Weights of a small transformer language model.
Size: width 192, 6 heads of 32, 8.04M parameters.
Each number is 128 + 32 x the weight over its row's rms, rounded and kept within 0 to 255. Layers, rows and columns count from 0. The size above them is the row's rms in percent of the matrix's.

# layer 4 MLP up, 768x192, rms 0.0608, rows 515-550, columns 0-95
size [102 104  89  98  97 112  98 100  90  83  92  99 101 104  91  94  83  97 104 108  99 100 109  92 112  97 104 104  91  83 108  85 101  99 124 105]
[[132 138 140  91 153 108 193 117  94 155  95 158 123 141 107 137 137 123 124 140 135 114 123 139 150 123 138 108 115 109 152 106 120 141 135  59 152 104 173  76 101 115 130  97 119 130 119  83  91 141 113 137  97 165  90 161 123 168 119 143  84  88 156 100 140  85 105 188 116 102 133 136 139 130  75 140 172 156  23 173 147  90 149 143 150  86 106 160 193 146 144 147 102 120 108 111]
 [105 102  66 203 155 149 171 100 118  99 162 132 152  88 156 151 169 169 126 177 115  96 124 134 120 159 125 140 125 149 136 118 173 179 146 121 129 149 114 180  90 163 138  89 159 110 142  81 134  56 133  72 119  90 122 133  98 110  45 104 127 142 180 177 130 137 170 153 125 145  86 110 144  81 161 147 119 164 140 155 144 122  77 145 162 178 138  54 126 148 127 110 134 154 106  94]
 [123 178  98  91 201 120 143 133 120 152  95 101 108 146 101 153 125 111 145 117  77  81 123 135 107 131 144 132 132 145 182 129 139 203 110 144 106 137 153 119 138 119 143  47 202 111  95 106  86 132 164 180 124 125 134 180 175 169 178 177  62  99 121  84 131  74 193 193 142 120 112 172 126  98  88 118  98 137 127 116 184  96 118 154 128 115 168 120 140 151 171 139 120 155 134 113]
 [112 106 149 132 174 137 162 146 112 142 105  91 121 109 112 169  58 130 150 175 108 151 142 163  89 159  92 140 113  79  97  93 127 153 115 183 121 114 117 115  77  89 157 170 123  65 164 176 127  98 100 120 101  99  70 171 127  87  70 130 145 109 111 144 122  84 119 125 132  68 110 115 123 141 123 147  95 150 153 128 121 102 117 157 144 103 175 134 121 137 113 137 147 191 119 140]
 [124 104 152 126 117  64 121 122 133  75 121 117  85 161 108 167 184 123 116 117 145 189 170 127 103 132 146 135 118  78 122 113 172 160  67 120 114 159 187 165  68 125 116 147 167  77 127 124 113 142 105  83  90 127 158 119 108  63  60 121  46 178  98 112 156 121 145 174 174 112  85 134  98  91 132 162 164 128 142 158 140 157  89 166 129 138  56 151  89 123 140  63 133 123 169 129]
 [188  83  73 148 124 115 142 118  90 197 137 124 170 130 138 152 141 165  79 120  84 156 117 146 107 103 137  80 117 124  78 116  95 158  83 134 143  66 118 103 124 102 140 117 128 126 118 145 131  71 107 112 164  95  66 139 120 142 105 158 157 125 148 105 136 111  92  84 110  62 134 178 155 103 155 167 146 124 149 119 165 134 125 135 116  92 116 138 128 113  99 137 118 140 131 149]
 [117 129 133 136 131 150 112 162 130  73 103 157 145  45 139 143  82  59  42 134 117 151 176  99 112  98 120 136  98  75 143  97 130 138 107  90 117 139 127 110  69 152  98 172 119 236  89  88 124 171  83 125 136 156  78 130 114 159  67 101 104 151 147 139 125 111 164 145 129  85 126  69 126 138 165 108 144 150  94  88 167 125 161  79 132 186 104 102 163 100 171 129 150  94 176 108]
 [ 95 166 156 131 154 137 168 139 159 111  95 105 167 128 149 127 141 155 144 111 105 214 146 141 148 128 120 149 150 126 184  81 137 145  99 118 129 141 118 116  93 123 155 165 133 126  81 220  86 113  68 148  42 119  94 124 135 156 124 117 190 181 164 141 142 126 191 132  95 168  69 105  99 151 148 112 100 166 146  66 137 133 131 136 138 110 121 118 139 117 134  77  91 122  62 173]
 [ 98 151 156 104 136  70 149 160  97 157 105 141  72 177  64 115 160 173 116  81 127 128 201 135 146  63 134 123 161 152 111 127 142 128  62 135  88  69 183 126 115 155 104 131  93  93 137 131 145 112 130 141 167  87 158 166 148 114 151 132 153 100 111 142 151  58 149  68 100  74 116 106 148 123 128 145 121  88 117  86 142 121  94 100  89 148 160 166 173 120 138 117 159 147 106 134]
 [161 188  84 132 119  75  83  94  83 100 123 119 105 140 111 113 169  77 152 172 204  62 165  91  84  72 125 115 110  73 120 122 153  91 133 141 109 150  90 106 159 185 163 154  85 122 144 159 141 121 133 145 150 105  56 153 111 160 107 159 100  87  84 153 166  69 134 108 152 154  96 124 127 126  80 116 118  61 146 123 138 134 106 152 120 105 150 113 148  97 106 187 122 148 138 153]
 [ 62 200 158  99 147 127 164 164 119  93 100 166  84  86 106 174  69 147  88 204 162 129 170 125 156 134  95  70 103 148 182  90 107 119 105 124 134 121 157 113 143 143 153 127 141 133 129 106 101 103 131 140  71 124 153 153 197  97 110 103 116 100 130 167 167 105  85 108 151 130 146  70 107 142 161 121 149 205 115 153  91 119 132 124 110 139  16 112 166 120 118  83 119 125 140  84]
 [101 213 100  73 105  74 148 156 145  93 117 100 132 155 121 143 119 128 115 112 138 169 231 123  87 124 132 116  41 172 176  46 139 148 103 167 122 116 129 137 136 117 167 150  84 188 153 182 169 105  71  86 128 191 138  89 149 136 123 167 102 147 176 175 169 101 101 165 156 130  74 143  86 155 116 182 114 147 127 117 136 103 137  75 111 112 117 107 158 108 110  84  75 175 137 172]
 [ 53  87 144  87 155 106 139 165 106 102  30 157 142 142 104 181 155 103 135 128  72 153  83  94 110 177 110 125 137 113 190 110 148 123 110 134 103 192 111 130 119 134 160 146 217 132 150 152 120 150 105 143  97  95 123  77 135 118 147 166 135 143 145  70 145 150 162 177 149 118 164 137 128 156 139 168 136  87 162 123 155  76 111  97 124  97 126 139 167 123  92 100 141 114 126 142]
 [ 76 105 115 142  98 165 151 161 132 137  74 159 152  84 116 173 116 131 203 130 146 125 111  89  95 131 165  68 154 148 174 112 175 179 140 125  86 122 134 124 102 166 125 100 168 187 106 154 134  95 116 128  43  71 125 138 121 161  74 126 109 132  96  83 112 161 124 149 133  96 104 141 116 133 131 182  99 165 194 144 119 108  78 135 102 149 134 115 120 132  92 164  96 129 102  97]
 [ 78 159 144  75 152  55 161 159 150  79  85  93  96  91 105 142 120 147  88 126 153 156 160 136 133 162 115 126 175 139 137  96 108 144  53 171 101 102 121 108  58 133 139 122 158 133 149 119 108  94 109  92 176  83 184 105  98 146 130 114 141 147 151 144 205 106 126  91 141  82 167 180 127 138 159 114 107  85 161 201 138  99 120 148 126 133  91 131 170 108 110 170  99 138 126  93]
 [105 154 152 113 176 142 122 135 139 144  88 119  94 106 145 152  31 157 130 130 123 115 147  87 105 102 178 123 106 104  51 114 135 198  88 163 142  95 122 144 120 160 148 107 197 134 116 143 113  55 140 132 126  85 157 117 100 182 146 135 134 126  87  84 140 172 137  89 152  80 184 162 127 141 120 185  63 192 159 118 146 127 104 158 113 136 113 129 154 133  91 180 125 153 214 108]
 [107 116 126 164 118 142 132  98 107 150 133 188 133  76 114 149 124  85  67 122 110 160  99 140 134 115 151 135  95  64 125 104 124 185 144 126 105  68  95 147 166 193 122 203 113 132 175 165 146 182  91 150 110 156 138 147  95 112 103 161 145 126 110  65 157  91 100  98 143 157 168 132 109 114 134 156 101  80  81 157  77  68 138  62 122 155 134 165 152 111 114 128 119 154  69 124]
 [ 99 147 141  91 153 105  73 152 104 115  51 118 148 106 109 135  74  90  96 147  83 170 146 126 119  96 133  58 100 147  87  95 125 110  84 154 145 159  87 149  92 105 141 149 204 174 144 129 123 134 122 151 143  23 144  94 123 121 143 100 132 137 181 107 116 133  76 143 158 122 155 129 106 110 160  74 145 131  64 159 139  89 155  96 132 160 163 147 102 123  91 120 129 132 118 119]
 [125 115 115 109 124  99 156 168 137 110  85 169 119  80 128 128  72 149 111 102  84 180 174 146 195  70 150  66  88  77 134 127 210 171  82 128 133 106 119 134 104  91 133 140 178 167 100 131 124 123 118 148  77 104 156 178 102 129 108  87 118 164 146  64 130  66 145 192 117  99 179 101 147 111  77 137 178 162 112 116 153 125 170 136  78 109 131 143 170 111 143  90 109 122 116 155]
 [ 98 128 100 159  92 102  92 167 119 163 124  68  69 115 135 150 126 122 133 121 109 152 185 120 103 103 146 117  80  95 132  93 168 190 163 151 125 114  90 131  92 125  90 162 107 127 142 209 138  91  95 129 101 115 153 168  74 121  71 123 157 131 133  85 116 101 144 117 177  78 122 171 180 113 101 224  74 139 113 167  99 130 147 122 123 115 154  86 109 155 111 153  86 162  87 161]
 [127 109 103  61  71  53  97 155 110  91 114 179 136  72 157 145 112 108 130  98 142 150 121 133 104 130 159  61  95 130 146 140 111 156  77 171  94  84 132  96 153 118 102 125 123  96 152 130 131 130  75 125 122 140 124 113 160 148 169 119 168 174 143 144 135  92 171 154  97  41 110 140 100  96 165 145  92 139 151 101 109  69 112 134 153 104  91 159  97 118 115 154  92 145 130 119]
 [128 135 148 158 144  74  93 123 163 118 123 114 144  59 114  96 123 134 128 128 134 161 181  85 148  79 173 138 101 103 107 108 169 163 141 134 142  88 130 121 107 163 138  95  82 160 124 168 181 135 112  93 143 139  75 151 122 159  87  99 131 169 153  92 156 124  59  85 123  67 101 151 104 146 140 204  99 148  86 106 170 123 130 142 110 139 104  97 118  84 126 144  76 170 133  79]
 [172 125 139 164 189 128 145  95 153 124 139  89 158 140 122 112  83 135 144 140  99 157 122 113 122 127 102 126 134  51 132 135 191 134 115 111  81  83 148 136  87 165 144 126 164 163  92 137 107 155 114  77 116 128 100 117 155  64 117 153 147  98 145 122 159 101 187 102 141  87 174 116 154  65  82 161  72 114 105 153 167 132  98 131 132  99 109 155 155 136 148 161  72 140  60 188]
 [115 157  86 161 195 109 140 111 144  80 155  84 143  95 119 153 122 138 128 122 115 138 194 182  97 114 135  99  74 144 136 115 161 113 131 100 112 111 179 179 139 139 127  91 133 134 112 192 157 162 167  86 148 125 167 129 124 184 121 100 101 175 110 181 150  86 107 161 162 113  56  88 146 154  86 135 148 197 155 150 155  77 128 169  55 175 158  93 150 132 116 147 130 135 167  85]
 [132 125 131 130 123  84 137 154  73 105 138  70 204 116 100 112 106 186 148 135 122 141 123 122 142 113 119  93  61 145 142 109 147 146 149 145 130 109 179 150  93 129 101 129 116 176 133 142 135 118 113 101 121 150  84 118 104 131 152 116 145 161 207 100 164 104 133 161 109  74  80 158 107 131 111  93 118 179 171 111 180 115 132 148  98  90  77 133 184 101 159 136 105 151  86 154]
 [128 132  86 109 175  32 211  75  95  84 103 117 177 111 120 149 119 123 128 156 154 104 167 146  84  61 133 131 120 130 120  99 129 152 108 175 105 132 150 138 160 183 163 142 144 135 174 126 159 120  98 110 112 164 102 136 120 129 110 117 112 149 178 125 129 196  94 168 144 154 131 139 143 140  98 128  97 132 124  94 144 114  90 143 175 100 129 104 130  55 165 144 118 120 143 109]
 [ 80 170 118 113 138  75 140 139 112  96  82  60 105 106 139 120  81 216 192  83  68 190 127 108 102 114 136 146  70 142  93 129  89  85 123 140 121 148 146 127 154 147 162 124 150  77 113 115 137 144 139  96  82 171 118 144 149 130 135 119 145 153 163  94 118 174 105 114 137 160 105 156 142 150  87  97 110 193 129 111 203  68 120 114 111 140 130 115 133  92 123 132 127 149 129 199]
 [124 143 151 106 140  67 173 141 131 114 131  75 144  57 104 158  58  90 131 168 171 176 189 148 128  81 185 127 160 106 109 104 117 108  79 149  96 181 121 130 111  93 189 129 168 122 141 119 135 140  95  95  74  96 117  91 141  80 135 169  74 187 151  72 154 128 189 147 101 170 122  71 134 109 123  95 126 117 152 125 184 128 134  92 125 150 130 150 153 114 165  68 139 131 118 143]
 [122 179 120 144  63 109 111 126 131 163  97 135 150 141 100 115  52 144 176  95 138  86 113 120 133 121  98 137  83 121 153  94 152 163 155 165 129 133 186  87  93 159 141 168  96 140 134 166 110 115 108 159 128  97 151 102 139  93 171  95 109 129 171 154 168  49 200 138  78  62 157 120 134 120 133 135 118  88 139 136 138 111 173 110 159 100 177 159 103 142 140 123  96 122  74 167]
 [185 163 127 125 114 129 162 144 144  77 144 150 206 150  80 154 100 127 126  98 111 143 157 131 187  99 152 107 105 121  70 133  94  54  85 188 121 107 148 132  96 137 121 101 165 153 150 171 128 109 127 127 153 131 148 161 124 114 102 143  91 129 118 143 158 107 117 142 115  92 137 185 136 115 177 136  90  64 134 132 104 126 112 141 153  99  60 101 130 106 118 125  95 153 140 134]
 [ 94 131 116 178  96 142 143 192 124 144 149 111 160  87 142 139  57 130 101 134  73 140 116  60 119  89 136 133 123  92 178  73 150 151 121 155 101 129  93  68 122 114  92 149 146 170 139 129 146 134  94 168 147  45 111 140 167 165  74 100 129 122 162 116 141  91 151 189  87  88 113 102 113 122 117 162 145 144 120  72 174 108 119 138 137 148 145 144 150 120  90 170 106 153  84 156]
 [108  84 103 155 115  72 122 104 137  58 104 143 120 176  60 136 146 169 131 103 116 103 148  98 112 110 117 110 132 127 146  69 140 102  99 169  68 110 132 137 134 109 134 132 171 118 135 145 158 124 171  71 106 148  98  86 102  11  89 152 137 179 134 107 152  95 156 174 123 145 134 136 120  84 110 156  80 106 121 143 160  85  60 180 161  68  79 150 101 112 102  95 143 161  78 128]
 [121 147 146 133 128 147  67  60 103 116  78 133 178 112 120 157 148 102 154 124 129 178 151  94  66 165 104  67 136 137 111 149 166  92 139 196 120 126 136  97 110 200 110  74 161 131  59 107 151 101 125 125 105  97 146 104 164 116 146 133  72 135 144 117 134  95 108 131 115 140 117 109 110 168  76 125 158 186 201 124 124  99 160 161  59  81  96 118 191 106  90 125 155 136 105 131]
 [114  67  49 198 136 128 130 107 130  83 134 121  84 146 109 137 167 133 137 101 138 170  94  70 180  97 173 121  96 134 120  89 174 117 146 154 167  97 151 118 116 100 102 169 133 138  63 117 114  66 144 118  69  93 139 176 160 128 167 161 181 139 135 104 146 133 147 128 155 127 128 148 123 148 130 148  81 151 158 173 121  81 104 148 124 103  75 136 102 100  89 148  90  99 134  36]
 [148 152 125 181 113 110  88 117 113 108  92 125 114 110 133 173 178 150 105 173 117  96 130 162 172 139  95 108 110 136  98 140 132 150 168 203  96 123 127  45 151 182 136 144 118  99 125  99 131  90 149 120 157  88  98 106 126 140  81 152 154 119 158 170 144  97 122  94 168 137 114 122 122 125 115 140  95  83 141 108 139 101  94 137 117 150 116  41  53  98 149 125 111 135 169 146]
 [123 143 122 154 150  73 133 144 102  98 154 147 162 107 126  81 143 167 104  59 142  93 136 166 122 115 113 122 167 196  74 119 144 177 100 134  79 128 110 131 122 178 168 144 127 106 111 129 139 109 100  85 177  88  38 128  92  99 137 155 173 124 125 189 146 133 151  99 137  79 178 118 145  90 181 110  67 130 118 167 177 110 135 118 149 105 144 180  95  72 184 137 138 157  93  95]]
# layer 4 MLP down (transposed), 768x192, rms 0.0409, rows 515-550, columns 0-95
size [106 111 101  82 109 124  94 100  77  74  93  80  86 116  73  92  78  92 113  95  89 111 108  97 125  96  85  99  69  76 105 101  93 102 132  98]
[[132 128 120 126 131 152  53 136 173 132 137  53 110 102 141 124 124 136 140 181 141 128 131 112 139 142  90  95 127 102 118 162 138 115 147 151 100 185 153 161 140 152 171 153 117 116  92 174 170 160 141 101 132 119 192  85 112  74 124 127 198 157 139 117 129 168 175  96 158 131 116  90 129 117 149 143 115 143 175  99  47 142  84 126 101 116 122 110 103 149 101 136 157 154 162 152]
 [131 136 189  87 133 119 151 130 255 152 125 155 142 132 102  72  78 147 131  97 124  58 116 174 143 114  87 164 143 111 172 116 117  93 122  58 131 131 127  98 105  89 104 159 115  71 149 111 163 133 106 124 117 161 117 110 117 140 143 141 186  57 150 100 119 155 161 119 116 126 131  97 126 112 115 139  61  96  88  77 131 149 139  54 163 192 172 116 121 104 205 130 156 143  96  76]
 [139 103 193 203  68 114  82 111 130 184 120 148 137 132 146 143 141 136  80 113 141 163 109 104 163 173 105 106  77 128  89 122  76  90 135 102 160 132 145 124 151 126 106 170 112 162 155 157 165 125 109  86 130 126  50 115  67  88 123 106 182 117 156 167 161 211  75 144 119 162 107 111 138 125 137 146 136 120 133 153  58 152 121  75 101 136 114 120 168  89  93  78 115  70 123 148]
 [157 146  75 183  63  88  96 140 186 144 121 161 111 138 166 118 126 150 105 136 149 142 139  80 159  58 166 113 111 180 109 116 128 144 146 137 154 155 123 107 156 187  92 124 185 189 101  81 121  82 160 133 144 152 149  99 143 142 157  99 131  97 156 119 161 121 117 105 129 124 117 184 165 115 117 128 127  86  74 117 133 160  96 126 135 125 111  64 151  80 109 179 101  95 132 140]
 [142 130 132 145  99 142 170 142 169 161  95 100 141 148 117  30 119 139  85 128 102 138 127 101 151 121  90 116 140 148 162 106  84 126  88 124 135 142  66 125 102 115 128 140 161 152 148 120 175 116 113 183 102 155 134 131 161 168 149 153 151 157 170 145 129 136 118 150  40 130 149 129 183 169 103 129 114 102 121 149 142 114 141  67 100 102 190 111 134 149  82 152 153 161  33 169]
 [133  90  87 145 135 112 202 127 126 157 160 178 114 107  86 152 168 152  96  96 156 183 114 188  77 131 157 101 106 132 107 144 109  88 131 137  67 109  76 159 124 174 114 105 113 139 134 129  72  98 116 150 160 105 134 128 120 190 149 228 169 162 103 120 102 173 135 165  78 158 142 178 118 125 158 152 174 155 156 105 132 158 120 133 141 143 125 146 133 115  85 145 136  73 100 147]
 [134 163 143 173 140 141 192  90 105 164 129 124 143 170 108 125 156 171 191 116  87 119  87 162 146 145 130  65 162 131  83 141 136 119 100 130 119 141 156 155 112 130 143 143 112  53  83 143  96  86 177 154 113 150 118  82 189 140 136 117 145 100 114 151 163 172 124  73 113 134 142 188 148 174 172 154 127 129 184 174  88 130 149 125  64  91 118 109  85 180 142 136  69 170  77 149]
 [134  98 155 146 107 114 128 123 207 163 159 101  99 193 114  91 163 106  95 145  87  94 110 145 184 105 129 144 165 168 134 153 101 126 171 156  88  50 158 114 177 150 117  76 119  83 157 121 133 140 162  67 164 162  95 100 129 143 121 109  57 101  95  85 108  65 109 109  56 114 167 157 163 107 112  89 155  59 122 122 110 104 103 119 142 139 146 112 120 109 132 161 117 175 121  85]
 [120  61 102 192  83 145 132 116 129  95 126 138  96 116 115 135 115 108 105 124 135 117  94 147 169 196 114 168 110 155 125 163  39 167 212 106 157  99 135 149 113  77 144 126  91 189 108 140 107 152 101 123 108 128 118 109 122 148 179 123 126 209 137 146 119 142 157 164 147 102  79 159  91 107 127 123 109 126 180 144 105 102 133 153 146 120 127 186 107 148 117 123  96  68 165 136]
 [107   6 186 151 132 131 162  73 170 151 180 137 163 156 124 120 115 135 111  95  64 184  53  56 156 144 145  81 141 133 164  98 143 102 182 106 127  91 182 119 112  84 106 128 167 102 134 150 115 157 162 119 161  96 173 132 115  84 124 117 127 132 192 128  93 185  83 163 162 150 135 158 119 113 137 137 139 167  95 107 174  89 124  99 146 103 110 129  87 155 107 104 151  93  88 135]
 [128  79 106 109 118 112  74  96 116 157 118  84 130 166 163  72  95 108 166  70 103 144 125  76 145 116 144 196 156  95 124 109 129 138 135 108 129 148 150  90 109 109 117 123 150 148 109 167 180 190 133 115 192 135 168 139  99 144 121 127 120 154 118 103 104  96 201 168 111 101 128 142 167 106  73 129  66  67 122  65 182 108 161 150 123 147 215 176  86  99 157 177 158 105 112 136]
 [109  77 142 183 168 150 116 119 221 118 149 100  86 141  83 122 129  92 141 151 188 164 148 101 119 129  94 137 114 129 167  83 140 123 128 133  90 141 190 135 136 142 111 139 181 135 161 143 109  83  94 120  76 127 157 161 132 106  91 114  94  87 178 101 118 119 147 134  76 114 145 132 147 116 146  54 131  71 100 112  91 142 124 115 152 109  88 175 130 123 123 147 110 127 161  94]
 [126 129 131 102  80  82 107 113  88  95 229 119 150  96 149 118 147  76 122  98 173 140 113 146 160  77 145 100 105 150 108 154 111 174 156 117 121  83 107 196 137 124 151 159  81  93  96 121 116  78 146  80 117 120  94 143 130 147 146 116 116 159 155 158  91  63 114 130 103  75 105 130 112 108 115 140 153 166 208 157  97 135  89 184 145 193 148  35  95 121 139 139 123 170 167 104]
 [135 108  65 115 119  95 131 125 116 158 108 100 171 109 111 138  81 129 113 153 101 163 166 121 125  49 154 151  86 102 149 153 146 122 127 110 163 175 160 190 137 129 192 114 135 136 174 113 189 164  97 115 132  92 136 140 121 138 127 197  90 115 144 148 140 106 138 111 158 160  88 129 122 143 102 130 143 113  95  86 167 124 184 108  80 137  73  74 160 136 117 104 152 109 207 122]
 [ 78 133 148 127 153 116 132 147 112 137  95 116 119 133  72  98 136 117  87  79 137 196 135 125  66 135 127 165 143  60 135  39  77 111 140 171 132  92 139  75  98 103 143 112 192 141 151 139 108 157  76 111 135  87 132 108 116  92  62 125 149 145 132 139 124 170 160 167 125 105 164 154  97 106 121  68 150 116 145 142 157  89 114 116 190 144 138  93 117  82  76 111 116 139 112 153]
 [114 102 145 108 115 140  88 135 109 121 167 135 146 116 157 105 127 165  58 159 149 187 197 136 147  87  90 128 150 107  94 130 122  88 123 103 100 185 144 157 108 102 168 171  86 147 155 111 125 176  78 145 121 171 152 143 143  93  81 122 101 107 143 149 123  72 132 109  80 187 150  74 141  94 117  91 154 115 172  92 132 111 106 133  78 130 104  99 107  92 130 124 147  95 129 181]
 [117  94 130 130 143 127 200  91 118  71  75 109 172 148  99 102 139 109 106 117 134  89 126 121 106 136 108  86 158 111  90  98 136  92 159  85 151 110 157 138 135 128 116 121 139 136  84 179  95  69 175 177 168 106 160 137 187  86 148 102 105 127 145 103 132 177 158 158 118 148 139 131 147 174 125 117 140 201  92  88 174 152 119 243 130 152 112  64 127 157 160 149 152  95 158 170]
 [117 118  91 154  82 134  93  90 152 145 152 150  89  97 127  68 189 154 167 117 152  89 109 126 166 144 138 143  73 100 187 109 161 113 111 129  98  59 145 114 185  89 153 139  73 125  93 117  91 139 156 121  69 180 117 135 118 146 144 154 148 168  92 107 173 124 175 111 123 120 118 147 162 165 119 154  93 113 176 126 105 163 114 164 107 114 112 130 210 123 140  87  80 139  96 125]
 [136 162  94 132  82 143 100 126 155 136 174 119 143 154 112 121 137 138 155 162 157 104 145 137 103 161 150 135 126 133 130  78 129 103 144  89 102 130 100  97 106 101 106  97  77 123 190  84  94 134 119 143 144 106 121  76 117  95 137 146 181 147  94 164 151 176 117  77 166 119  88 188  55 131 152 130 122 111 125  63 109 108 116 131 116 157  98  69  78  72  97 138 133 186 112  97]
 [152 155  85  56  79 127 186 153 121  99  94 123 148 158 161 110 128  73 132 213 143 111 151 121  99  97 100 139 145 126 167 124 100  85 101  93 121 144  77 186 155 188 133 126 176 125 134 123 125 171 151 141 158  99 104 178 138 148 144 142 110 183 158 179 133 128 146 142 122 143 100 133 121 116 155  79 103 117 111 113 132 134 152 156 119  83 133  57 103 130  59  49 135 104 122 108]
 [151 107 108 116 127 105 192  53 160 125 133 173 116  65 132 127 116 174 152 136  83  52 174 127 136 155  66 176  80 110 124  82 164 120 138 150 160 127 111 171 111 128 109 107 115 191  93 144  87 109 167 143 136 109 167 134 110 168 143 136 156 158 176 109  71 177 116 142 118 107 160 148 143 143 177 193 126 171  75 120 115 132  97 194 163 110 134 126 118 140 146 123 155 119 100 136]
 [145 121 135 148 133  95 101 129  96 121 150  97 173  62 130 113 186 171 119 129 148 170 142  73 101 134 169  89 110  91 117  74 162 146 113 162 127 111 116 144  73 160 153 110 109 160  97 167  86  99 102 102 107 148  73 167 105 129 107 157 122 126 157 160 129 145  82 108 141 126 110 172 217  90 117 131 126 165  52 130 124 110 137 154 118 167 155  77 132 106 139  71  94 113 137 163]
 [171 169 104 156 168 148 107 103 181 111 146 101 115 101 149 108 147 126 102 144 142 197 137  80 123 206 163 166 116 127 161 146 204 143 121 121 100 123 131  76 116 137 152 124  69 128 183 121 147 163 120 103 130  74 165 129 180 183 153 116  75  70  78 171 117 160 147 118 145 176 127 193 141 136 127 107  74 104  79 159 142 179 125 128 151 116 134 104 156 118  98  92 150 134 150 131]
 [122 141 181 100 106 171  94 139 143 180 134 141 173 157 157 151  96 166 106 139 158 133 113 102 107 164 112 140 134  81 156 166 150 185 109 181 160 112 109  59  91 126 135 133 144  76 130  73 102  98 111 173 138 165 108 103 105 122  85 142 129  86 140 134 124  90 130 158  87 105 120 145 126 112 182 134  74  87 100  87  75 101  98 140 134 130  78 219  97 122 156 147 131 102  79 144]
 [131 131  92  97 161 138 185 100 107 137 129 104 174  86 106 129 105 128 140 155  42  60 112 146 106 157 119 158 126 176 113 120 140 144 157 107 129 145 141 145 124 110  97 114 153 126 179 140 139 116 115 121 109  94 108 102 176 170 183 137  75  87 169  78 125 131 120  81  99  88  58 184 134 188 152 128 146 129 141  98 115 143 137  93 111  77  73 138 118  89  89 128 164 138 131 156]
 [169 139 124 120 143 153 104 172 128 136 146 138  65 136 139 112 115 150  89  63 127 187  89 145 138 170 173 130 113  91 102 149 124 117 132  95 120 133 147 111 110 102 138  97 184 129 107 168  86 112 172 150 135 122 169 138 113 117 157 149 152 125  95 111 103 131  97 154  75 162 132 156 164 136 129 123 187 181 108 102 136 118 125 198  96 134  90 114 114 142  72 142 159  84 113 129]
 [111  48 112 139 109 121 151 150 151  98 164 226 124  99  94  94 190 166 112  62 107 131 150 147  78 137 117 100 165 125  97 205 134 141 171 116 166 143 159 181 165  96 102 111 116 154 120 112 126 172 143 109 107 126 166 159 122  73 155 137 119 138  88  64 150 150  85 138 121 148 109 139 132 169 195 104 155 132 163 105  89 152  96 154 104 149 127 118 178 130 122 100 190  72  81 134]
 [144 145 179 181 148 126 176 106 192  91 161 161 115 133 102 107 176 104 103 116 121 145 100  95 157 150  87 138 125 161 144 145 101  98 113 119 104 119  99 167 140  79 119  63 118 117 108 164  90 124  97 115  89 141 196 161 187 121  95 184 121 135 137 212 151 121 145 183  91 124  99 156 176 144 108 112 125  89 156 101  96 136 125 134  95  88  71  93 164 155 104 195  81 187  91 173]
 [185  77 178  68 129 107 142 149 165 107 124 118 104 138  63  87 146  66 136 135 148 146 164 141 101 129 113 115 187  82 132 135  95 117  92  72 171 198 128 116 125 164 137 113 140 122 119  92 100 117 148 119 177 147 177 122 169 122 156 131  85 112 111 162 146 149 153 130 102  76 167  90 117  92 143  58 142 169 134 128 131  86 142 115 109 143 177 112 124 109  82 103 170 136 147 123]
 [111  86 110  96 150  87 163 129 159 168 173 165  70 126 154 116 176 124 138 193  96 130 172 124 116 142  84 105 115 126 135 103  79 135 151 110  91 200 114 144 150 139 158 163 147 134 122  62 170 120 173 130 142 111 163 128 104 153 178 149 136  75 139 140  59 163 133 152 118 129 138 130 124 132 131 143 107 115 105 119 177 106 131 125  85  90 106 167 171  78 145  72 158  98  75 144]
 [153 140  81 154 156 140  86  73  92 121 150 155 107  84 135 150 120 147 136 157  90 141 148 158  58 181 164 132 112 150 125 132 186  84 105 135 121 187 116 124 133 161 114 127 137  73 119 110 146 105 142 106 111 129 156 139 126 105  99 131 107 168 151 104 114  97 140 103  73 138 121 174 196 138 170  83 180  96 144 162 150  97 149 171 131 150 133 139 160 142  79 143 201 152  84 124]
 [ 99 154 115 165 129 129 113 150 114 100  80 128 112 101  63 117 165 183 141 134 125 170 148 112 106 139  96 126 152  63  96  69 159  96 156 138 102 113 158  87 126 105 133  79 171  86 129 116 157 105  98  72 118 155 162 174 145  85  94 157 102 135 154 108 151 171 137 139 134  87 125 164 114  97 147 103 100 137 128 174 130  97 127 145 129 126 116 115 132 121  72  82 140 160  95 144]
 [133  76 111 121 137 138 178 156 156  91 171 151 126 168 120  87 101 139  77 102 112 113 130 138 213  95 139 155 111 179 128  98  96 156 124 122 133 147 129 148 116 126 149 201  81 123 176 158 118 133 110 149 117 115 138  91  93 132 132 174 171 113 137 122 105 137 113 131 130 124 116 136 122  41 165 163  85 113  87 144 121 158 104  93 185 201 124 150 146 104 143 140  86  88 164  98]
 [122 147 227  84 103 125 138 108 148 156 140 139 143  91 154 133  88 114 125 157 143  83 150 136  84 106 122 152 159 183 155 110  89 149 128 125  65 130 147 172  81 131 188 141 134  98 182 116 177 192  99 109 152 127 125 123 117 141 116 137 118  99  92 105 128 158  64 139 125 123 120  95 151 103 107 166 141  60  83  68 183 147 127 112 135 160 127 115 113 134 135 111 174 154 107 194]
 [125 110 168  91 140 111 165 147 149 185 111 120 144 162 155  29  85 171 156  82 122 152  76 118 106 136 121 152 171 110 122 159 115 126  63 102  98 116 103 108 139  86 115 142  96 101 108  91 188 111 213 166 146 154 115  76 129 127 153  88  85  61 161 153 138 127 183  90  57 138 146 184 123 153 128 140  86 113  89 129 123 120 138 172 137 123 132 116 178 126  82 130 152 187 118 118]
 [162 104  62  98  81 169 157 171 158 168 160 178 112 140 144 160  71 138 137 131 167  82 105 131 194 110 102 118 163 129 137 130 157 156 148 192 119 111 112  78 133  92 174 136  79 106  84 105 141 162 123 177 151 109 135  75 140 105 134 127  90 138  49 152 118 101 141 146 116 109 111 103 122 141 138  96  81  97 130 119 142  98 151 124  86 150 142 154 154  97  95 177 120  91 126 120]]